Each number is 200 + 20 x the weight over the matrix's rms, rounded and kept within 0 to 999. Layers, rows and columns count from 0.

# up: layer 4 MLP up, 256x128, rms 0.306, rows 209-221, columns 0-127
# down: layer 4 MLP down (transposed), 256x128, rms 0.314, rows 209-220, columns 0-127
up209,220,216,210,208,194,188,209,210,191,198,179,224,236,197,169,229,191,197,242,172,182,207,198,153,205,187,212,168,198,198,238,219,222,213,179,172,189,210,186,208,174,217,207,168,188,185,204,196,181,211,188,178,222,182,228,182,186,191,204,197,163,215,200,223,227,206,162,216,191,183,209,209,202,195,216,180,226,188,205,178,186,185,185,204,215,224,208,222,196,218,223,229,216,200,220,226,204,218,242,229,220,206,154,203,191,214,208,196,173,176,202,158,221,201,218,189,174,188,201,215,203,184,240,223,213,199,168,231
down209,189,206,158,172,195,193,235,176,221,186,227,214,183,195,187,182,201,187,207,191,189,185,185,197,244,178,196,196,217,203,222,183,197,182,205,190,183,203,206,207,215,210,191,229,155,257,202,254,202,217,222,176,193,217,189,183,210,221,211,178,211,184,186,209,215,185,203,183,206,220,190,250,223,243,196,208,180,230,189,217,215,144,176,225,203,209,198,217,163,211,224,158,165,195,173,216,206,184,175,177,212,235,201,224,196,162,212,207,206,214,230,209,215,194,188,196,193,214,209,188,196,232,173,227,194,229,212,181
up210,205,212,198,215,171,196,175,198,174,173,164,214,184,198,216,213,237,203,215,177,214,194,183,203,180,194,170,211,149,201,204,209,218,179,225,206,179,223,221,194,162,191,190,171,220,228,202,243,201,184,221,215,193,206,194,176,193,204,204,159,214,237,230,194,209,218,235,184,202,216,229,195,187,229,170,185,179,225,216,191,187,206,204,180,205,214,196,184,202,206,181,188,199,227,221,183,207,212,202,218,229,231,212,170,203,204,201,219,182,209,214,186,230,218,182,211,212,164,193,187,200,192,168,203,177,201,186,167
down210,217,214,201,166,188,192,203,240,192,213,222,202,216,197,204,197,177,180,178,207,172,172,214,195,188,217,198,163,180,179,185,218,216,229,237,228,208,204,210,191,210,191,201,166,171,253,221,193,193,172,205,198,194,196,169,215,180,196,151,189,220,217,198,132,256,210,185,188,184,205,211,203,182,188,208,187,168,188,213,212,244,190,215,175,180,220,208,209,211,177,183,225,185,203,195,198,142,183,203,214,247,229,197,198,211,194,190,219,190,199,193,230,190,214,196,242,210,227,205,191,215,201,161,220,207,184,197,185
up211,217,198,218,219,210,219,217,189,137,234,180,218,161,188,211,200,200,202,182,195,198,259,220,202,163,235,211,172,211,210,215,212,222,209,215,211,191,191,211,188,204,234,191,208,208,224,149,215,209,219,182,216,183,208,210,178,208,194,181,164,208,219,172,172,169,163,229,193,204,177,178,192,206,176,212,179,218,191,213,165,202,242,201,187,177,187,211,200,201,230,179,205,193,201,236,237,238,174,199,200,210,198,159,171,192,233,222,225,188,199,181,197,216,206,202,186,217,209,183,209,165,193,219,187,205,171,211,204
down211,221,175,189,212,210,219,200,210,196,186,183,163,197,170,170,227,207,213,208,196,208,223,152,188,161,206,174,222,201,223,209,215,221,192,208,193,204,189,153,194,213,195,213,203,170,229,219,189,153,170,197,221,194,207,204,178,206,222,203,206,170,185,226,166,186,158,208,205,211,225,174,219,191,183,200,201,201,226,173,238,207,179,202,197,210,199,186,197,190,215,200,199,212,198,190,204,200,207,160,241,192,183,203,222,205,195,178,219,226,179,217,212,213,190,164,203,204,207,217,196,247,215,198,199,178,196,186,178
up212,199,210,227,207,199,207,205,204,225,216,172,217,202,223,197,191,178,191,198,195,146,220,188,198,205,219,181,220,194,201,227,216,205,199,232,198,194,173,144,174,215,225,193,220,209,210,190,198,196,199,191,191,173,197,236,201,208,199,207,216,179,210,199,197,196,194,197,219,190,204,207,212,188,209,203,211,204,192,219,225,217,163,185,252,171,171,196,201,191,191,200,212,218,195,207,181,180,214,158,220,189,226,185,229,207,223,164,241,183,203,196,169,210,211,213,215,186,220,191,212,215,218,200,230,207,194,174,213
down212,207,192,213,212,196,180,211,183,181,208,230,181,200,230,185,235,209,208,175,231,214,221,217,196,212,187,213,206,221,197,206,230,176,212,211,196,187,200,223,211,176,204,212,194,197,221,202,190,205,173,231,207,192,210,193,203,197,195,224,231,174,200,212,189,197,207,216,234,193,212,223,186,231,202,213,210,191,209,190,183,230,192,191,206,209,200,180,176,231,235,207,185,176,167,218,184,205,206,202,209,173,209,191,194,167,207,195,161,194,195,193,229,179,200,218,225,223,190,223,202,202,191,201,218,159,172,189,201
up213,203,234,214,225,214,230,193,218,202,214,206,199,200,213,171,195,195,209,149,223,217,149,201,241,191,195,185,166,188,205,217,220,198,217,182,170,184,186,225,197,165,173,212,192,215,217,166,205,193,215,215,222,202,183,172,200,206,239,201,198,237,231,206,202,172,211,208,176,210,174,162,203,196,195,210,220,210,197,210,163,194,207,207,185,177,224,254,176,206,196,156,204,191,214,247,210,208,189,201,189,185,211,229,154,192,209,177,237,205,183,203,190,209,228,215,211,205,198,219,212,212,188,190,183,210,227,203,176
down213,202,194,227,179,220,188,188,174,181,226,208,192,226,183,220,197,220,211,239,187,217,213,198,188,205,235,194,166,207,185,219,183,168,171,191,198,176,184,198,210,239,233,177,179,212,186,221,200,194,217,186,195,193,228,215,200,197,178,184,249,184,212,232,215,193,200,204,200,215,171,232,198,179,255,186,209,166,219,213,172,214,204,166,163,185,221,216,199,200,191,231,214,159,194,195,196,189,193,232,232,209,166,170,214,172,190,200,195,205,195,197,191,194,215,206,226,200,169,195,213,203,221,225,210,192,180,205,168
up214,193,199,206,223,216,198,193,197,192,220,196,204,210,226,193,190,189,184,211,194,223,219,215,207,181,199,216,178,190,205,221,208,216,210,192,193,230,174,190,266,217,166,194,222,234,209,226,169,217,170,156,227,204,176,182,237,177,237,197,185,216,213,220,209,209,203,207,162,230,216,204,184,167,227,207,229,195,186,232,224,170,192,175,212,212,200,230,212,204,193,193,187,215,164,192,194,191,161,234,215,202,215,211,208,180,200,208,201,201,192,165,155,200,187,178,177,194,221,187,187,209,214,191,217,201,212,209,200
down214,180,180,208,198,207,197,196,216,184,188,241,190,172,187,186,248,244,194,192,206,190,155,185,203,209,213,221,203,150,197,210,224,225,199,212,180,182,213,207,210,196,190,204,205,215,202,250,210,216,208,200,205,216,211,185,207,182,205,202,200,188,173,211,196,190,211,216,216,175,203,202,172,221,217,214,210,197,221,211,238,191,205,191,171,189,198,207,175,221,193,188,184,211,185,153,204,157,230,226,231,191,185,189,209,200,209,237,198,191,187,214,195,193,228,204,177,206,217,194,209,195,208,186,201,196,198,220,200
up215,232,185,232,194,195,222,184,170,200,210,203,215,220,214,193,229,238,213,184,183,200,194,211,246,235,169,198,209,241,218,186,247,182,226,220,186,183,193,186,198,193,200,233,189,187,210,246,237,220,212,178,184,203,213,171,194,156,188,240,208,218,211,200,202,188,203,226,200,179,227,197,186,215,221,211,178,219,167,227,203,194,201,193,202,213,163,191,200,187,180,214,194,182,212,194,217,209,204,153,226,205,208,216,220,209,198,183,172,208,245,202,174,205,167,214,218,214,203,204,200,207,211,181,209,219,228,177,169
down215,217,189,159,198,220,194,195,172,184,225,206,186,172,198,194,212,205,229,226,183,212,183,188,213,179,212,211,200,162,221,223,207,201,213,185,177,156,191,217,219,182,206,255,203,196,193,194,230,189,212,183,208,194,191,204,168,211,207,192,197,191,198,182,152,194,178,220,212,193,202,177,183,172,181,169,231,232,213,180,209,165,185,185,196,198,206,213,186,191,217,217,169,184,192,230,189,233,217,200,228,187,183,216,190,218,165,229,144,206,179,212,195,201,182,227,190,186,221,213,195,210,193,172,201,164,149,200,215
up216,216,221,190,204,207,157,202,211,204,211,190,160,198,190,208,193,216,207,216,235,196,193,245,219,212,183,195,190,213,190,172,175,177,210,209,204,201,221,195,242,189,203,221,239,182,165,191,206,163,188,212,206,204,168,147,211,242,211,192,164,202,198,213,226,193,175,215,193,208,216,212,227,193,198,230,227,192,195,216,200,202,198,206,147,208,238,200,222,222,199,215,216,202,214,216,225,220,213,162,214,198,182,214,167,220,163,224,217,202,223,174,216,203,212,214,182,176,236,190,236,195,174,185,194,234,159,195,203
down216,174,211,209,189,191,131,231,163,202,192,214,206,196,241,181,220,207,179,207,203,175,205,199,229,215,208,177,208,191,175,244,213,212,166,190,224,187,219,223,238,189,232,222,196,200,227,181,173,204,200,193,232,215,193,222,191,206,174,214,211,189,217,198,206,244,227,191,211,233,215,221,188,182,180,177,236,193,175,211,189,194,218,208,181,205,183,204,177,200,169,230,214,193,205,198,175,199,202,197,203,193,175,193,186,172,218,215,180,198,188,195,208,188,226,198,210,184,187,183,203,214,251,203,215,187,223,219,164
up217,178,197,190,201,176,218,244,204,201,202,216,212,201,162,231,211,197,170,246,186,200,217,202,205,148,152,220,203,234,204,145,231,229,185,205,203,210,225,226,226,172,200,191,183,199,187,220,177,183,189,197,209,196,184,180,173,215,227,198,213,188,209,184,217,206,198,192,182,231,243,184,231,184,231,195,198,193,218,236,189,187,146,187,230,200,213,201,175,189,168,166,218,210,191,231,228,195,184,194,231,203,210,168,188,193,180,217,181,190,237,176,201,199,173,203,186,205,171,205,216,169,179,214,220,201,185,217,175
down217,205,179,202,212,201,213,213,220,217,215,196,186,207,218,208,178,196,206,191,223,169,216,225,223,206,193,202,204,177,214,160,246,237,152,161,178,221,197,183,198,263,210,204,183,190,174,163,208,203,180,212,202,164,228,219,216,193,195,229,191,217,202,195,204,188,214,160,181,160,188,244,213,202,226,228,199,222,209,229,151,178,241,181,193,196,201,196,190,175,202,185,181,206,213,243,197,207,131,202,185,211,205,227,187,192,175,201,184,226,238,189,203,207,168,227,190,203,227,235,192,217,221,229,210,228,207,207,222
up218,171,193,217,200,226,230,199,203,207,217,205,211,144,170,194,205,188,215,173,219,192,211,231,220,221,149,238,159,177,186,236,187,217,198,198,190,187,202,210,186,220,219,196,181,214,201,205,226,203,198,179,195,213,224,198,185,215,200,171,170,187,184,168,192,182,177,145,214,202,238,221,215,191,202,220,196,206,182,229,215,194,203,217,188,215,189,201,220,217,177,165,153,235,203,211,208,238,185,201,201,184,211,198,182,173,199,198,214,207,211,158,208,199,219,208,206,229,227,165,217,182,192,191,181,191,212,192,179
down218,187,168,208,229,171,193,203,225,251,227,235,183,198,229,181,213,210,210,190,205,183,168,185,189,227,187,211,205,159,230,199,204,179,196,195,196,210,174,197,195,161,232,204,146,154,172,203,235,177,236,157,239,216,250,243,167,180,178,196,200,167,230,211,207,205,228,212,216,233,193,231,221,241,232,195,185,186,151,216,185,192,214,215,238,166,227,209,201,172,215,201,205,224,196,196,179,196,165,196,183,246,163,192,212,232,169,211,164,165,192,218,226,213,200,198,199,179,165,154,164,227,194,193,207,204,206,230,198
up219,215,206,182,216,224,241,187,259,222,199,180,203,169,196,198,202,208,191,206,195,194,201,185,227,191,203,214,198,202,209,203,221,227,171,155,213,189,219,207,211,209,154,208,229,224,156,191,198,175,237,162,162,210,189,204,199,190,196,173,199,245,169,193,181,201,205,207,192,166,173,203,208,213,187,217,244,188,234,199,194,191,199,220,197,217,223,220,219,188,190,230,225,219,178,192,183,213,155,215,197,219,205,216,198,201,202,241,196,174,221,206,194,221,195,190,182,228,200,180,196,185,217,224,197,191,200,219,185
down219,207,213,161,200,229,229,215,209,197,207,198,209,223,194,213,186,208,242,212,232,183,237,208,191,179,196,216,221,181,220,188,202,175,206,204,199,212,199,218,196,199,268,205,199,221,217,205,184,197,228,196,211,171,202,250,214,218,222,214,161,194,185,229,253,176,224,181,185,193,213,173,155,186,190,174,192,229,212,223,214,193,181,180,196,197,216,200,189,199,202,191,246,183,210,217,237,192,216,173,210,219,192,183,173,217,167,212,197,189,226,212,195,180,199,205,147,211,202,203,234,204,234,155,161,204,162,218,217
up220,181,212,207,256,219,196,265,198,230,201,205,184,183,172,200,190,216,187,185,179,230,217,230,201,209,240,222,169,207,227,206,185,202,238,190,204,232,191,170,183,184,207,231,203,199,203,201,173,193,181,222,180,191,201,195,199,163,174,192,206,200,168,189,195,207,256,177,202,166,178,200,188,189,203,196,207,193,194,202,219,208,230,183,221,166,188,196,182,195,188,196,250,191,204,165,172,201,221,182,213,174,187,177,202,235,216,183,186,185,209,209,204,192,171,222,193,194,207,214,184,184,209,203,197,184,162,201,196
down220,162,183,176,226,160,211,198,214,219,217,200,177,190,198,231,187,177,199,198,215,195,185,212,201,209,187,200,201,243,190,175,211,183,176,175,203,187,161,236,175,194,206,175,171,209,217,231,194,213,218,195,179,210,214,205,206,190,187,190,195,181,184,225,214,216,205,186,179,222,187,207,200,192,201,204,188,187,217,226,198,197,168,222,202,174,219,194,221,198,187,219,226,175,162,203,192,190,187,182,168,203,235,207,210,221,217,177,188,192,217,202,178,214,187,184,196,217,210,188,208,175,170,211,181,234,228,232,203
up221,191,200,157,204,185,233,170,222,189,186,195,190,202,216,179,192,195,238,206,179,201,251,225,200,173,226,232,200,163,172,228,210,216,159,200,221,203,182,219,206,228,200,228,181,193,202,197,241,183,205,216,195,242,191,179,155,203,204,208,222,227,185,207,196,216,194,242,198,199,173,210,217,219,230,175,226,220,171,183,226,226,161,142,223,207,203,217,220,208,188,218,144,204,212,191,247,192,208,229,256,235,241,196,224,193,164,191,216,212,233,175,171,225,158,174,195,208,189,169,193,202,184,213,196,196,201,190,205